Weights of a small GPT-style language model, trained from scratch on English Wikipedia: vocabulary 6739.
Each number is 128 + 24 x the weight over its row's rms, rounded and kept within 0 to 255. Layers, rows and columns count from 0. Numbers have three digits each. The size before them is the row's rms in percent of the matrix's.

# layer 8 attention output (transposed), 128x128, rms 0.138, rows 124-127, columns 0-63
092:117151135159112139135127126084160167119120092118137153158112089065151084129169089122146125114136117107143121174124085152158108106116128127144157156129149129142154083118111101112096159090144127
100:087141098133111161123123112114094170105110152162149122145132128118097138162097117137154154085162104117143085119121145128105179095131093106143151075127107099162156117061121150122112129151146111
099:136148113149111103144139095126093141129108124160146092114116151075150139150149123121144122126132098108142144083145165151163129174096137108113114093183138132114112155109156145121093137127119124
101:190165107136136128139129128120136160093177136118120147140113185097139104129179156130134195161116121091135129110141195143156141125155149154096133128109137181125154169129144163150128093152144132
# layer 8 attention value, 128x128, rms 0.155, rows 125-127, columns 0-63
104:131129131126181115120133123120158117153131142110153144130124117140151163141108158133119128109108116095089155128099112152106106156111108137134042136145116155088109111159141136105103148128102102
100:148160114132119163158120114078133147096100141098157135099147172182140114083116095145139113106147105130139091082122132145088107104133119156135141073141115102113107128146100066126091130109128152
108:102111123138126177161115103125133144120145138091154095122109145097137124065153084136146141103149145152168130141155102115125079087145139090142183103148102093152130121131155097122134113125125126
# layer 8 MLP up, 512x128, rms 0.141, rows 0-17, columns 0-63
112:123119135191099150143123137115097149144129111141099128130143084136122144161128132118124149127138131121152129106093095112180140109117122127154133118142164112126119145144120111136135065105122180
113:113124177149107152136126143123094099106133162128144170139126169123149117148132125145116142119150151132142130152128162118129109136129112103114108126123079165149071123157117097083118136105103123
106:179127119124121170129096101130138149101153129112169115132169133129131107132150129144111121143114117161127102085096118097121128114120128106115099097127139113149185142112147127105186090139158149
106:146121126094102146175120126137120105151154143075141125052126158123148127153094175138154123115105148127106148114099137150083140179093148122103156120154143103133101111135116146101077153146103122
095:139127102097128101126064089162066125142112115132108145116146159152132143098085130118185141098143116175162118144138175111163076127139121120146110104130104119158123092116123131114129093132151086
095:137144154132128095111145166132132112131158158124158137114183128165127116137142135112097139128109126133100128086094164123135124160135131097130154120114137154149130091094162102088144124098180133
093:139140162094139136169067141128161126126164128120083111163147133148156158121121147145144106120127104157162091117124136098131188130119094110153107116138160105126129125129171110086120101138132155
101:138105107128100111128138139121114108065130098128127110168092128130147136159162155123106104099154126149141083135101170149139138151121136111112127122140101121146115172101151124098168139125127137
103:149112147141147160127124143101099134137106136114122140175171101152098154150109105076116122098151113161145122106114155133140172160152127104187133087135114121147120096144062112127107107134165123
100:131134122114125090137129145084123119135130144132154104141110133112143166122090144136138102152162136110113116113178136131128131071098096133127109103165126086139106165104120103141126078097169101
100:160138141151087132140147134112126116142107106106112188147121105194094124100119152114143164113114136136152108096132128135118160156102106086102086125138137119146112118156141104097087092141151108
092:126107147110068121124132138129137138150086125155109184104133126081120122141158126131108098124134101152175153160143166098118130132122172130122122138120129135130126147108128116138087120118083139
103:094133129150121129123117138123147115107112111075114104134146137122134118123090146175110115085143128125116152090154137130153106162103130151126108148129168139145147157128112147138137146137107141
094:103112097157111170126114146120088136187113113141132116130131143116129119138110151126112142104091118151165123146122123087061132131109123140108145132125109105113103136118108099150183115135105150
104:174120145118103097100123119171106143127116112110112159158153105149139097137136134125076121076147144118104134140130121106130148069141164135076150133163101108182104114123087141139120156133129171
106:138135131132168105112139135148123109136116164128126149109143092094174088118101154165109145112164151103105101078124116112095165150100100135103135123110120124112127127086144110137197141120108155
107:144141091079089136103087143144131129148146170104135129110117147159136110155125134101146159122125161171093135155089118119144127136137122101142158105134120156157100133166105114129102156158137128
085:153131170130107161129082122102115111115098084121141151125128118135108116147117129125174108117121158179122118116114120132138123097111123127129145110129164082153089168090155133140182148102149124
# layer 8 MLP down (transposed), 512x128, rms 0.218, rows 0-17, columns 0-63
117:107115109094117120149170100152157147147117129148118135177133154125106109158112090148090123139168152088137162118088156115141067129136111129155160179165125108118144150127106103095147106130125104
104:148113119122132160136130064147148149136121089139138123124196119091107095090117131135120113132138085100138114123128094163137140124130106174135161107139140119101139106130154139143142122108162133
099:142107086120095166085124132144074100131142138122118154152126158108107135108097127132126102118132116133110088130113150189160151121132139110137124097153128120119109124125178107126172182135118145
097:140105126131098126123092096137123140094117109153118142142122092114105117195091148107144115134119075112114130119100099095162127152132171135132161152150127125137123126131128130146119086089141112
098:119173133154133143101129118099144118112133104093130092116118108118140135149147167149073138115083122125079091125158103142151111107119150154097136156132142119090130134135087144134107118150092171
093:126122113137055108120091130149090129114095117139136147123104138125157129118112163146085125085142133116113105154137139121131102082093155166185150130124132126147175111139131142121102162162085133
096:114113154151109124126113125153120087142110119135155137175118113113124140097133134137077122181103142126149197134148143109130157116116136121098125126118108136141184117140136099102140083171206125
097:164102073089128136126149185119138148119159129139129141135161140137113151119173137122131140129157136110163108117104123127133140148145104144145124073112151133128148131128158114156152124122126104
097:124167123118098133149109137157125129097146133127148098073144131145120150144115123141155143130143135122131139135125105121151121161164128188145167097089115126117170139096150094107142131142103112
101:131079147158121134134118104146138097151165150142207134134118109124135108137126140162125146116082148130139168082121093138127164117095111111092128146119107192104102118080123160133067117121124161
095:128112081076160124128122120106138116148135155136114092144138148130141093168136103128137095181120087156132170156123107082127115126156161168120165139112138132108095141136176142125146146170134100
098:136114137108153111105128114107130079115156148164144098170114149113123112157147180105099141149107156138136122119142156129110096125108104168124129110129116138143152098134143149069154153147106138
097:132148161136155132165089128152114155127124134121089142131174134125093101133161161129127102133150143153102163147123157149138135184116148134099113097153091147148129112090133126125150143099173120
090:106161139126140109101136097093154154095138113122147145103127107129162145139096063142156114133131107110113115136128133142210131137137163144120133125143096123099172124145105174112111142146112173
111:102141107117096138113120120104116141117097155092162107101112151121134163122102095163140154127131129123145114098108140169110111106137126089134120105091144128104146118140160133114109117123173106
097:121059152146096136157134144143100096103135145148098099154130182096108095101136124083162113153147113113131128144135147126156090164144112176142112119125166121127121111161120145127112098113118102
104:128113108101161091189097157126124112101101159130116108192119130152112141140101144091150146098165125133164118147115120142127112154115150122114090149130143155128117122127073148135113086137107108
088:110112118108144152119114203128146134120126151101122171118129186102150102144101131140125120129156114132100136103106128110121121160172108137112155160125090156113099136145135093154123093176143117